Part of a small language model's weights.
Architecture: RMSNorm before each block, rotary positions, no biases in attention or MLP, untied embeddings.
Training: 138M tokens, 8405 steps.
Each number is 500 + 50 x the weight over the matrix's rms, rounded and kept within 0 to 999. Layers, rows and columns count from 0. Numbers have three digits each.

# layer 2 MLP down (transposed), 320x128, rms 0.0719, rows 75-211, columns 96-127
573491508491514497436518488513507500489447483488476455544436525421490552507479432509507519468551
536512494510487513618514366556468488430445530482522426564476510497498507452516483487474475501476
501582474494478511424513502474484472466603508481502455487523500517495539445584443529485462525560
580522512568504543458457577412527511511567516440524550543524518478522503529494424471571463489604
398402537563528411500459465571556486527451468430443445480454432530510476563528459465459452418475
433574579539480430556510497475553477468616544527532457451532488513507584492516476466537530456525
481408568566534507529457508458489497475608595523572515485586558523481512524516550504465528506573
412427506527535543598469531507535547465494515512543518440511460461459507437513447489515566551536
415478511582534585473535542443482487513521477515504609542459504572444522518532524457446479509543
465498531550497586502468530548599480540499517486525457535542545409526547443513518523464521489415
485485478499524560471503457427468432508561499468573535523481349573503417543546472426446469606490
503518466537454468587542473400474464449566559498433459567416497473496476490539529494437586544501
408418533533476465532572474537460509450514505503512518494414478557523491515454512442554501569529
592585542574574530451468627488454438419507552570542474487466528550532464417503534500484565563565
449453464509616567559506491547570483504504578514464425530476425584465463492554512483598456435427
561524529462525463542513517529493481529452519478472489452486481480467589478526572469535495565477
624350459468503537479398465564500553421503554459592463513505507492532433498546538511506398565478
427547482404489509559476611461537554515399472566537481410510484436478440524508429472441529524490
547437523537577482541518425482461541540615541541485537423562491417534453466497493485552493565496
531491499553555576405483574411485458492438489490533579471401572583505534432526506441501435482534
518510567576461543503482334450519473508503513505546509481501441440514496515504509480494493545476
515606540483481578532594577518511455525490502599494484414574471498603542591452593518551602473478
565540516537502520463600475499501509486466515625374553406546428474540586494436461544580561497465
516551472454570468644459531450526515453479499499539532511519538515465465567394472484475573468517
436483598489520551452504442416551466508461451541576515416525608563535477473439439564540448472505
502479562432480614499423544438497533529450456517493567470528544531470524480504506529532435499541
535431530468547468563435576538468558480443406504526510530494500499531514559389527544475481602486
446564468479468525499633649464523494481517569484445543522413490577504396521478449504453442508518
501461509502544429548474535489379564507449575426567531486485570522512505562560471417510508515513
497438582500532525468535367526454485499553536517486498448457529527490512484454519503525481528549
529529468483499530509599563441511519529467418552498484531519450511519515499341510558476381574470
515400439555468502509492063447444435472487495537494525505502450480467474503474504573548497532516
512339503478554517511508254442497458448461491473440546556494471493494537487550505551534504467536
482387451529464478414445612459547556539507487529423500466496452426540618510492534436444427482526
393599510533511524452526582547553461568537518498414484576479494510498508491522528494451526503514
503579502548535497410441609508498518530428580531485549529609591529489407488482405531547508534512
434413459519561453517452507601548548530525598423510567555521566524526401444454553491465432531516
398476534514540466679484539492477421432559539511518464561574487531531535410453421475511448531483
485530460479584546594512570605503331580524471445463495397475491486371482441546456590474476589583
477446515505479517540467345430548484572534495535485451489465555439525528486463477545557558548520
487349417488481548531477485440533516493546468438478506543457509545463510564531536487437527456546
507525545463483537444410449486524505511502434530376568455479564535457560467598488543494421505563
488525573510554445478462403483414549469530610505472537494516536590504487404558531492597505441575
543491467515466607384580549497483487461481512426503546465502538470500554539405563411529471517424
557457553571548464498463410555350361539566500518475499447493442517543573531564525429441523479532
491463526569498448490480469531583575503494475516552496538535464432482478521407480526420498600492
448474468466512532501506592525428501452574537445523388494500475449516459490504485549472616456503
469365527447483466452536503556489446505551506506475455398494514454521519528409524425523583449490
405500474517578444570525476513584431545502437488551547417503539462521537438433495574498534493474
445496594475377446525552440499521485442531371489494525464565525556348394494477561540476511450439
510444509507431521445517534539502468454613489496467519467491558440466514472608461559437513384466
554477462518442442528462408563530535439471413460449493535445476472514481516551551478502528448509
554587463469487514563506764520465517533497542510484496487603545534427478473498480433573466452566
533512486528466412505530563513402499504553467477593516485511538517562432617582477553471489442546
583484534530467449568462413551467549474520567435412504589447499464489501374581448534535481518491
454444513430499535544496369440477422458553454488531484503411460420518481507536386432546524508380
465502470461503473388450386472602588438487476513468502510492394519528585443454469526528553497516
575469548489543518472478469452413526466500522447497521443395485478466468475548499366470493485459
603454531464489517455496455554466517435471470502541544502569528481546482452522574480451380569566
480475531553556576497533378530573496497435446452504502493541446539570499452491542525532493497516
492484464452590563470581446452479506531490424537501536526577495477548515495488588501460563489497
428466526518489467487496567456559435507498526510519581447455419495467573469499443552469565559518
482481440456540549533465622529517481510570527479488495541472545502469443466562468520515408363505
508520514607500547465499451438483484534496436506530437499559563517538521483502523545492514500485
570608516541411467419458414550513540544529499592539444445485478444512554452457565505523458509470
443416431485505593521467415538467454504464570447530489484457523581516497554455457472475492526512
500467571587590438571542546508494576500479426455486503608528514564524471525506469480506569515535
468536515523481553426448418540492452509491446518496548450605455451496560471535527511502548434561
589422554532493553534493493494551515492562568483464459490517539494418495481542441463531481412487
495505539509540534568469625422546593463466538446501558520465488574421404556498519428476422494473
455540392466519494546526560537490493602537619523543491414579582457542567501420569450589478472519
537459540474444533492543472489554495488461414372476536514508528492500484524507530547509469529524
460554514578494500537530489535449437490514560475535387522477471564526449583503456530493559506487
430510560435431604525416472502511515415447533434505583453514538496499503397550499540525584400564
515484475507520510396550448469458509520500495539540444532393624527565480403500411503486479556392
540523502429510438544479600437540474551452451508500463448529484513486430506511520465474567505496
471501493492462530486581512433485429478577522547528544466481555529478412512455607496527486503479
530392481505474496492490093504485465477466473525499456502549478523509491517468437526499522527556
450556486579479517575503494419541495532536496491563508521513466548555490417514499481597533505463
480490481508455541522492336506510494471539484580520539384577547501439382446494459492511500497450
549577528536504434418457614450532579536457503523566485556563494487529446683511551500536499449522
514542392508458592450494643477434506540488551447539470490485577490486480536533445470515486479508
421478489422518516504530421447567499596600475514597588556527529588501426548446531469572476450558
438551518370501494462574477554488450483457468458506519476525455585536533482620516456540485431593
469519477483561462584507456460498540534452560554526580474506592432490511426516605571522410523477
426527461450509443576555561569510523499486452450432561522559506536441474512547476584488487596522
596561457501460565465478495405423448499565526480504525515432541526460521472559488499492524521495
500529489631480632418473576453428472436400479510452450500528472393485499455543447457442469530474
364518451555494534520590461546619527515601464520504461474505430437560474445558521578541550446404
416595538529467508557554408532580396510518513521459558454549479510476384522479416466482502467481
550556574437545593509489533440389443470486478481504471504608477576537467475529518437504462538447
471515516607507535507544467551657514471512526489494444478626395566560566399559443495508470503455
394517397527585556506487594516505509476544495466479529544464497524504444493545449499520483513472
471663425338515541544483547519488469403554513419461554449471535502494460535549539441479470469467
504489467518490568433485635490457482496435511589580450559455536488476496530458499503481409457429
424518485566396493542501504423488478574497498488565581490519506556467570475494589406461449427487
512484512604475498473470291530551510455443502500431503518465497494407491403457447562514423572463
498621507528497482513528426553454517483561433445491470480465480574500545549507494538525529471560
588469559436471420502479500524500557489504452524483417428507487506450443535532515511530617466452
498460437456537473574532427501585481542458529503541483543495522358583526525406481491454572474503
561424508484594474528433419528540498521501538504495552524509488481571556487457530516479513486498
507402477528486528607471365455496519570509472486488469517439531488531566545491395523511458547433
524487497530464472533460903511511519474513510463498486475464488491560493468534508482517530481496
538388502471630450507521569498508597423573495436511526426518492485491430478540564476544580491446
454534505488493477442432457486420562592557525512442510530477465506515525552446438408482524435572
471547541504477493538467306521563441487533482602529462449508510521548503500469510501527509593516
409575542595482552469435516501518561537494512548489422457473456492491558540478569442467471490480
448541551506517522536585582592493399429535480532495558494513493550412453458493371551531564509530
590496521556487515460515436403529520513470591568509491523519542482480568499492443310482531436435
397519495507434540417578509515462466564428570482613504461435434550490524481466443512393519522519
528602453496536515529499566500474475522484545494459519524574595520584547517426512498512417508453
491500376461554448493469719493490608514560566561475479507523525506445511587429560533526536508461
417555507534555512545548412470551513455492485547519535558527476483471430505485521554432524483525
472520522519506397524463399485479514428470477613495537491503490461471482483510502500446555503521
495517451483463579537483341465469506550485495614557478507529421491447551502552472374481556453489
592480503536476557522525535494462593555475484534487493445524590517551515539583493489526482442361
462409433538504528530439436563490460506550470433507468547574471503506468504620499489465460448521
538494442505588465507503355595534473472450509451452510469546589427474462409521551519467484563471
488494525495504523427469753538502482509517424435572535517466447538540490517485516544502484486452
445448597545505494539558512504514528470477525517427504517483502562523490529512529497483512488540
554502414486502452515521686536546493549465617507535561502480500435594535490533498576554525559544
559467482532447555543523774485582477440387464459413481495521535378548452515424451466589474508490
489478539538498451506474463571529450577589485458497481506425496579543493517538437538440520498503
470469468444498431547541370563532509469511416501542525438494601489594528535500473481425515540539
623457423429543517528483374501442491392495467473446452502541526507491546462571499479453476511557
407458477508478435541501605510466485399508521434513527489491584559495531531516500541501498578510
530568521409490559461493505486571558538446544591529509545533514520445495521475439476515450477490
409469481406636523510496341574468379507496511444585576514525522497502504483479498466473501502457
567434586586498472608464391541464538510455473389454396561609407565505458398412576398569565438481
462465491578460499460514627598515587530382562504537536465520492414412463485436481524546451493567
554432483473477518550497560548497480507472543520610514641433514576498462502478556587548479572563
502586529534518475555578608474539453554510499443491501528530468572471472481430553552560461470500
509484441499438469494458380466433558516464527514474489423437608483524550498462459567543468411534
563577531532462489555492481501553489474408520519466555497470500489497513569503512553409465480533
503466633511562543502476393497530484532470480476536470417543568545481533485519541563529563516563
482474421536555520471522609456441497489523474517530510466527533562515524442508512500499493526538
420568510488429517478539570545431472549555565568496488525407431543512454568521531468486531561513
# layer 2 MLP gate, 320x128, rms 0.0771, rows 76-212, columns 96-127
559487515479490526450494506434532496559496525383508489502470558413423456490578441473555504424484
524442472495545504498590511487463500517544510441518452574391423603559520454471534512502478376565
589516523520524628441490490447437481552495571526402460475480487546548504437594476351545528497492
571567437446499461475468489504504446495524541545657519505547546453469448489543483475522514465496
469473512523521516480582469437480567510595429493442567550557449527552516482554521565437499537493
561531447541435472495528521531470502467549467530545432554503543495513432469474505499554560469471
439486443403454542479541550443501408496465477580483456513463524580495515553495536506429423493536
440530580574557496480503486479456554478597529500497497512466446491423534566589492473528374489468
556439438600540443512578483497401477507441543470466402548372512486443478457512541499478511451407
556484511497545532553568543555523522523460441400537569551557453551556450382470472426492549495477
507545557522508466669455486470488482618495519506452579467513524517487539468465522507618532542495
560501467527505526591483490408516485549463443488583435517527579518475458546573444471514454536495
543516476487382546571463496420523491549492411578466483487568563558555500435531490387559536435445
605488451506484502593518485495428503528476516495480554518503506505501522510537486411463474491490
606503521384479451522502533513575539601514578504505529532575566463396339527535455460595537540492
589531499422647404595520543558444515506451566548548523443509468468478547586468491569485468409599
472512515458505475477502578533519506474474504537452525507487517464494457539476532531557483488545
483432476614470514490546545472456413486642475527482469503452485493526445422468582542523491541441
550640516541448453401540510480527479536526458441421572465485533569548498426610508484580496501487
552545454525490484436533518391557446480461520550432493467494476546547476477434506444581552458507
498496530589612503479480526551512539552530501527501488520566476579572497554512535540487454523343
580475480553503495449600525459434405484500549444511555484447531491476427469541510426526538495566
440468424528522490516530583508461496471556366502437522435448546539503465513517572514523496466563
484523391515488455535484515468464488485439533420430491636408411522525457508515522546446580452469
477504521404469576545523531465456488405459412500512573512508561536521512434546530504484452526471
455563537382392547436475487502531458594509563522482489495592494550472403554534398541407497479491
578525419469518464567479556477458414494534442518481571574530489428373482529578449576579460489526
535559475498404456535483518512431488533479523443469477523544517474466538529485479503524490545455
549566487476492537413492518457514548501530493491476503489545508572592452484503528472537502515497
445465586451464476525488464505469564547520522422553404447526501471515486455457444493501517424457
473557535486502550488515748568568551466475466479485476554492516448543544575492532462464482488496
568449530498448541498419573561571502561611455528502503530472489427508472447444454516437547576384
533566471446540512416515478541497531481540544424560517529579495468469393520574483433567519605510
527456471528526534498457505457461372510502575502505563593466593456461484543525435409498516477452
552429484447502492559465473508399482487562531480474496523536560488514520451417523558498441464498
531521485494491602490501483511564535574476525485542650418402522536386495457525504519630625407498
511477505562521617500569530439488446543565520485393526557499587567550550452450513478459459500564
462558559555499511468593536590566466428520546455490566511518550512512485442477477548534556479520
455574512514503503532431519599435478471584452528556486493515496435452460581515538522466544517479
583463498501486459541446492469463414660485429480450492573522535501434558609561468451609529464504
504534550474616514520544557528498424445497453428554480449521549404506501562515472613459499479442
541551471463514516479476479526525389582526445503492474541468596428572463501498507461499537524517
442470547484510533514510528585526527491485481602552523518535535465490498555476493464488445459554
358517469554510554468434520562450508534542492414515582423463540536496495528530550537529429491532
487481486550502535466523474524548454506496465591555501533496535515459483548462453397513416540510
549460500528449461501517472606426605420560434518505538517515590421446447538487418458512423528488
492540438570535438376613481510519458473575476549509544549523480586526531452443587566479540460548
491522429462448558337555512568492396616657524496512585517466478551515468491517528492440466534545
532513484530517525537554470477417462491539563503398519428413506461577550523580423521423485491476
514488458514477535540493428554491468530571529432553397528501459570426487515560475458611520408424
429425498481522587416609639545585355605614537540477517524453546534534485458440347440558452518497
517631497463519514542528709516532530492505471491475512474558444548535503525538482458471478417484
472490470520474512493519469441451479516492534431494529509463524386440480574537592570454493414564
546498617529558514529454502423552552518502424467462511491434465539427442535470334539529587466534
558419420508514441514466493486590543523525551549504549589519670587472401583487606433475480507499
448426533507565521470529521491514520524508542542539461514426445456406518438574382516488535590468
549553437513537477385536477514567482518550541496497504519562585435481523451493483563526504521464
489455497527475466569523463486443505547482478520449513452420389517494392460494519487578523448413
469435500506538497537383535527480530526464618520484446553490534469505549570545500445582499523457
550552481487512489537492520469514521464453568489564526525520541433439416620545512457572395580554
591519469527492506408484512502461550558432501552440517498460478432442501517538534463562521457565
550471444547534490470546500494482487501497502576511456545451479498527418467575488487514538507468
515528524437505547514460468447498543549584524546493500564534617532443477432566629534492477504507
435552543545526588456490485463481508605602462582467512443425506488538487513509482498497594576493
545619445477472452507477507449516444435520562442562484509527462453457418494481546536526508474510
506617441466392414518471506519417507503510580434469463442481446430454463558511503416433482528510
522531502533495614424546496442456470508386510520477508480451565411479429523560549455496500477528
432571473513609527454455461540484513568556604483515489589540510508444510552521457378545482555490
487538417531569502448525472508476474512598560531529595552512475577521408482506524477463490458508
522565456456509496551435556538477485569431477494531574498538512501454539567406513487483419555470
512522421452522540396541511465565459535470564484427497458497548448475479561510476443542505462512
489508517459479510550441499469463448546417527547543522475591560532469464562436569548416433452476
538618533414473467429519500500520482483476557472545588371511441478466440458438519579536582497412
559587469481435647425484520453473382605462551538461456513529496492512457547483498498532573509446
517475520526479460625553513472534543429504445497478442507507497522496468488469474498551542445477
450506493566444490512552538466493497530524448422380523523545548481435437500556434476575438575582
515554541494552480478543722547475492512546518444530540516484492526515466498481492467525460386537
463452480478545477531466498494458614469521458439497495496526570478488525551488438481599532486492
544546553495492454520501498496467540554527582433440489474535514530461575494546441487491527489534
526506556499494493459527469549510407490560498527477677522478534520469413451507516453566466440523
520507419474488563540522532468435453563536463470426549419398427504481449464544527491503573429518
487501420615479466621437519495489507439407558459339499509427488542548616442462492521445477465513
470435476585486588516487550455450502556526547528519523439469535541497598449554428507515580488405
498531553575522522470470480485533519419492474483569503555493585434570490482506479469474557420507
465418544443579480517460484482549513512567494475509505534590521518430496471433476468474412524521
506521509462465412456440509533564519544426510539429431520482514530518409489580468536511572506447
464448469494482485493476490539525547456454534526546626478522496501414545464521504552453485459524
538460452472527501493413487465515601567511554488439478548417520459491532566606475465472435495413
552531551401578509497491527499569462502475427591507477502571485489455520538519496530561490540540
566567558511479500492445523422508464541449428510527600534447504526480481492461517412446518542502
561525603509472341505505478484580461497520557541475469525435483507431482471527513483551454526445
490494472531588503412475505524469480521459497474596502430505469539470465557533576517490573395505
572622517417490590505571529512521408468482519569537547431437525570348417455522430459509564552525
612509438507496500432512514477553492554425443429469486553444441501529456405571478488457522538532
473469470393511593509530499459614442504428479504555514478538553450436434516493518485509463451538
424464430480546516502525549489544523471507540530555452440512471461491410480516540540418484517499
522535595504617480530489502585471460581554559504551504409550510491431463567456487452589513481536
493480478489530519432486535491500517550443466588561527469529546470514461489501561413519491428556
528429489531536580566471530488516489535521483517446497472463536491522512465563486452461455510504
493469436432526539536447563489498366526473542571479548573393438481466519454463521522530497499549
520472477569458475569546508459423498470467501407507501449449508542593455548463488540497499514468
517522357560522553437568475437424395540517526571456488523394467542479469473514489489539479492536
485496554461514557491472496540531547507565470427479600439585545483432485453448402473525582470390
604500522443535508455558505436517526528488475563507520510520451621463302358500507505614507479435
555493507476588582480597506466471525497445528389507526471358563524469541445447530517480445396505
534498471478572479557520476475575524575540509437575550488520532459535470590551485590516551400512
551564536397637526452582499492492485460471508517576570444546500442427454519490462588537536424557
511472424529540548460496548534485474510427594458473523428430518537485469491514512427503570386547
481432440561524487470558530559498430564483546566561469593327501565469509494450350606503468545458
553602512546591589505433468471455520501521489466403444432554509582499511466456442557465487506446
483459568413481522506506546508622570549543459524482553471498528514464427387457490541646578475477
460470531461503539487378475537530461498490591493468519473522602545416492427539512440544575483461
430551430501543511438501511497402455555483477548461496486387480520435534577506423459608550525546
501462580524495487548423535516457492490536494426438495525467506527419496532422493508500439510567
559468532538492534384406476465495475591497451516575356595553493537530474468482569431523578544389
510614462451474468417607507462564489446536521511610574486535518548489415590427528526527482493480
488521396517499600416562514541408550537505465470500492436429465466543432435528432589485528484413
558549314494423493451469495490418541460408438429504527453498525525487357525460494457488469550473
425468497511505499454619482485528500485542486499514524481508439494572477445475519542509529457509
363487523442494488572546538517541515558466523538472461542496556541520516488454474375449517425485
563559591394408557410502539425535551521438547486558423454559620541422434541507443511499501463531
521487565505551494501475465575541595552610481490505539519531471496619532504518505501531497473521
589634553536471468474434487525567520538498561490527599464517533472388441528543496344527457541583
478580546500441520454503519390504484536486466513463555510480490489535521520416483567566499494397
499516499481605577563597470447501486621553507485531514443462543479389429496439482507552430431566
524491565477515566500629471427525517538483420508457528373480486488456412533446448466517454516420
524570542511416577480538540478467594516495480467497582449517587507540426396437465488493572453543
465519403512420454400540530542431440461532560536458555450416479502492466501516565574473528429516
600562473455540435412504485518489522443429557503520465604536507421559340539507531417516430503553
486609540452586623499565485460490398481484512454446465575601503520436491535538446461472500532421
556478489465508566503421511464501492542516482480544484612570556468484459639511497409490405488445
493549532500436474498526423421551581355560550560451518498513532483503417447458558540489531456477
550459501504542527457453502443635465585573522489533490571515507529397420506574581519512508624496
452516383536526521450449508504402485509558500524467465464470564503510415456629450605540475446474
578471443452624477492446485480509528408596452529517366476486481547505499531566473428481453485533
473436449508532462507548516562534501522553561473495496530429545557468478562510491395524492529502
445539549505484536574473485420531559526515438497482466525547538509516502504474428575473404526394
# layer 2 MLP up, 320x128, rms 0.0722, rows 76-212, columns 96-127
603513507485514485538441462458524549521482561462522408578549510423431495497542491421532479457471
551489507506542475529438536490457484410459412484508484449470600475463557594547442478518467592496
557473422430448472484541519467495454559442582475515478482521472550443465490513418494441597500550
479535512455548475467376486450572459531513547405582499394610541504486574503443576494439507492416
524529535549481514472479505543469478555447567450494518499418461580520505517501398530516494455493
508488529457517445614447520438494468513426492526561528545519339559452509495443468575577562586453
425499529524463605520520514456448487415488443548476520525464500520533639573521496531472460469549
549459417520527412540581511491500519481504508436450510469526528502626503449520553523546494488575
521465485480536489511571522552491488504423470459474439549472499511518425538611596465442484441455
516563574400552481469512540406503577436522386489515427537528513424549517483432533516499437470505
585546506544436474493506517460491470474459548481424511488430545436532475483484455578496517421555
530514470548487526527534515463450479530522468502552494470554607516531498531548502530522433542476
527477531469423519513478454530492432508473523469434395627438530449530480549544502437428481508497
421524495542530576455471506467525520480570502482481464446519436451433440546522536560578481471453
496458496464600464527544488463494578429567524499564496457452530510490411560549472479523453437601
578542439509502514552504546432444525496523483556472416488530498541437546488564459553482456419538
491427505623528512493560547501548492498579588522500508549460556460478536600566480531495463502543
416532474546619382592432514584472478512521626584557510393530502454511554583537510525541504514508
524473458468483499409528500458455564434481478513598370524440522474522489496437563447441537452402
501525366500466461419500472560493530499433503618489545496435530575580507573601478429595498427568
483506557491509449562511460505481505539557469395460538529479470496433545487544358560500509501522
461572382601444510550520515512572481450466605527493499546458486541485533468471548477480584477466
506465513451564415524527499492533522488442545488497476530573514430421522618422453526380433459573
477517531554500427447490481554529442420507445564511402508479498442486487510472512343482414550459
555462499607502537542498455603655614584541631379503450419490456448392397449488422486536561509517
447497537543487471466490500390555527480558454498509555522434486509560579483517480379466498510420
368521563511503572442583516507552488497503527556468509476436511498585520503426582412449521520454
517483499540475614588471428441493479478451460633471532518497425509444506479433479435449475509443
498552452484510519409500520461474497475464493462494534496530527501540454463550537497518528510435
552585480538415536487499482444533492490493434510366588558532463483588431384505475465510480558410
460610640446510525511517760644622644425471445448485459560530546455584588549499584454399480472526
559403475433428558431518603483408440518521551510446525578471505472592487572391459452360456468550
483530520602488481548503546470522374539406575515532455472477600559542497464490572497519539501517
493575541498533475507592513542539548529500461512483375426502439521505491509516572577524439522559
471470501538506454615540540457557490475452420518507551495508477404500459576566529400507463604528
529528506602518533569451484506598589530516534399469517375486477664396580404398467450517424523535
492456518462536455502472439502569544487384397528580531504498458527462520509530426505444447401551
531480516501571577474415478433532519480560458429520418545561502473520419482536551428447427502432
414540579457498398489424506521465503472523527508536548489529444517523421457498545479498504492511
502446429428495471465489499443429572558383455454461533522509425475515521476431430460446464425572
407557474485465557439601556530576515483483522577467417546511450510512535455457480476607531541497
440457467507517539479455513458495554480498547622518442629429496575596503524523483469487539459481
474472591502476432550439483476511511557428508448549487344459540401447472504547553560472530435522
433499594577527487483530558572405364477481456523483597460411361462483560480536503508484427472428
483472516535505490452567460559525504544494543559555528531544484533472437545421510460466495580518
412521512446559582489561500463524396495472500537469402543515440536564514534485650557459461496623
526532491482412499507479471629474493591534457464553408492478532474567488530440502391508387486465
445499487533551507502486466506440508473413498551550513511501542531472478491573462549515460450546
470457551603421512483573466482493568483568433506431572497535539573557487462561532490491512486394
421483509553634523555463516554502474481412483556558439379491523462414522578340520653454528484549
464377502476442511426596553549582434558560493576501494459492528564575519479441393442550492629518
514446490592553560445446431449455442565520552457460466497396563439419440477503447504627493480535
480509448517515532508532542541541456504510545519454444490535472581518451521566416496535565517420
503539549428467487525472468422477530399573542586491467518505428405442437554500490517533461432548
536534483564536561527503470559570480511493557531583548512559464541439518529512509444556441502465
548451462534469495545538492472541463453445522472479449520458453518544526427531448503478557532405
485538532499482571583474568482389514518470507436427472478476414607516433549574504381459473452498
565441592508530466590583478502480519464538437508503470449512484477474502404473476500597510509492
568469439508432525533461527460438503535424487521506513520502552487489583522506510360511577543399
563406451451472504575509393460421464554497440574438522518563450564546423510437556482506460487420
480533500541443594466586465486452477605580510562486671580442456448521469423609473505444481416498
468522570486475499533462512490463562521558509441452557481511568459477584548532504547448425451547
612517477487510440520559489495454486495387520496424432524536513454466399460464434513571555504523
478508495467490515488515487431475575455560499433462439493514510537441548617572455437523407561532
489539493523429531525553552502550496486478573569566372457497516426432519520423573451451610544394
588427575425518427531455501494437532530486556482567502514529566491483468467522444400535495552507
417560533433467492484607485466531505439430611457532511549450505436386452490498533453526501476550
435429551423553580494501519542433442517490413606557475472485478499474515618545463442511577456548
554494552487440593555467576442472518515468455413474382491527525442442536531540471496547512501445
400505455522478451588485466436418518402451433429521495524509487518388551511380455641449496482582
512472465456509517470486536538516541462431515495476474429549491418508542476508542485518458500556
462536439453553526490505531548554513373547586505390431624503442474552487480521494433488493473539
495495581472504460528586499478425597482464561597464503526517435538509570443547561357564484490441
615434447486503454496454478500512474581474397575454439511380403426417510486539484504518453491521
456520504553475443431483480500425450483526538456508506469521411493473469477544462521451503552478
511543536426533566447504486528437477459575562634545532484532484561523549510541554575459521452469
524516592445526455506486626624505528464486570530592509515525503534514499542421547446451488413593
420474540489555517525492498534575522451524445569520444457568491431456472499480537564469479507477
443546532446530544530535511514572519455514440550621453568541478373523501445514561592543449517429
572421531453493474448466516447546561480531485594518478556430552479494510494479466395486450515501
545475485511495473461449499580498513549451564463460470520557536510491509551513468490512420526477
477514464481426538474496494513411514521476493533550375470471557536452483524413533425527485574459
503409571445452516594494534559425546557495416521508330515530479521525488569498429481424467538445
457445515561539444539515485486522584430511541435518518527475527497549559509563429572441412462576
410472570487598578379515494499486543440567452535495403527489611507545456396569457554516469513510
499459501557477562521544495473425526443615461478565554469515468481434642475473446533431481510475
417512519488482541491504492493535466468458525509486449472601447576574537489388454588401427508514
419416540572540574531454535503508455551595438535472465382475475474585508538551472574464517455474
504540533461463513525592516481489402588611581471455468509570446485542480409473374526401441441495
438510553470446504604508500533509454459545515468489508495492529448394517505493405613457480569516
445451507507609545488444542531534565464571391529572402475480555488513554478420429488476448558392
465533467503478489596530519518494537540551434505405551514475532498464536450510449541479413579419
466546499400436513528443417525481578473493443454541558509469449488429341480559392431537449558504
476515562411484503491503484535510449480548525518457574463419437557491449479512463490547527491458
489459593484573520486490457616486460546466593421527513522478400436516479423547495525534552503535
530471442530514490507497513506509582418524545529509424476493410560490458497401478474430445537411
577540499518486520518525508610484430544413461434466590429576488551483450542423447425551558508532
495494431519480493498480523412494429474432407503518369518505515419454488549548510419560514530520
554482492455515507503544510465523499504548463415489436563444536421521543536491572505534599455530
525465471425514565531476541499475380506469524525521524603396406530481565448440535504566497555545
382485513535501463584548499515482494465537455436543531456415531531495512562421494525540545542515
457468535472522447487432580584565573487488504352575459448479491487493521465531530476464520479512
479557528547567422492549479458456530473583553515559532447348579569581505561584519510564536474429
556509500550576484490576491541559593490502411451508558423548529482473536383434514509547620467459
449527549484607549523566522553562499453407519422520536484471603550501524499428553487494453493493
445569522513542519553589487508588535522559542457487568558557512424585466430484491514578573487511
463461551489463633506473427596543475499591404478537473483519530537509504452517372505525605434451
495561559505523480585600478457547445602574479533557444572592526496511507541484440486528516525454
550515581484523621484496490425551495537433589474631509423506482463443545563426490420413610472535
507435504540449490518445465562508444595448547534484423478547438486434484522559545374485426515503
549511387482469547491515449419464470497416454516456484523486545632517398433511557510495547504569
432542515427425458598511517571529458483442508444499493496609530544509487467486446539512505474575
408548478429505507430482488545412501525462460587449509522422500425439479532436455548590557513453
463500522532444437466600570596537491472445386521472498515460502521647508421403535553396505560482
454580556512460469565576508475529493416494488563457549449463437403471530502495468592458442495561
597519409402395547457557555461470530599480476628477506471443504536509457408449472492556539525447
492544420507411517429472481582435503432479427416478499522556593450434483461437512533455510558393
553466545607571466569511546466478543482572594538422543597442417596520535546416528436494488430495
528507465540477536517607464537487464543510527501414486452433392536481538509490490517533519446485
420426540523435460421555466519488532531446427539450550511414509533558539482444566460481503464532
435494413525430531454497443439578509477592636586488532499497390543557490544538509530475484504537
573496503489492541498508435552491548580617521438428528469519445546555532511523523476530491456485
555519520504589460463465498539515509430417525474629482477519479437436428500506467415475553507477
517474587494460498454557515429497560509460417516512422560500539505546496533425545557481419520412
615531528483489546488525488446500519446531532561502576492581550419630570385515510514518527505475
546514488518528522543416481537428534533539533438504504480506546565491531462437472485510594484372
479532576557606545503521534441603501460491465497524568467566550636455597481527517506482516337451
558517566460560476459522655669476541543464422435477459650537479626584512536469600469489534517446
453517476589571538509525465461470564390522613503491443571517529482526585463467528532421563479456
498449531497397522538506472471527556487485413558405517468512511573592495389447500441485594476524
523528474470499517500499475528418529419563514456496563527449459444457517496499592597492456497529
502496491534530379470484526575493445472578528499542586486463488519514482515574552513517444478605
463431410530576456407499505470605503444525531463470543533480519519475518553553589468637471537531
460464501549496554441437498493368547432575424509520544405543558545492509420554490631500475502527
469545489520472465482532464568447488472467505447529531511515468496506457527529568478511504510493
510551526558499525470494485437484437585525523506473469467552458505608502503592451544530497424473
533530460466463444541561539457483502502482519523516490449456467553556463501447504625381465503508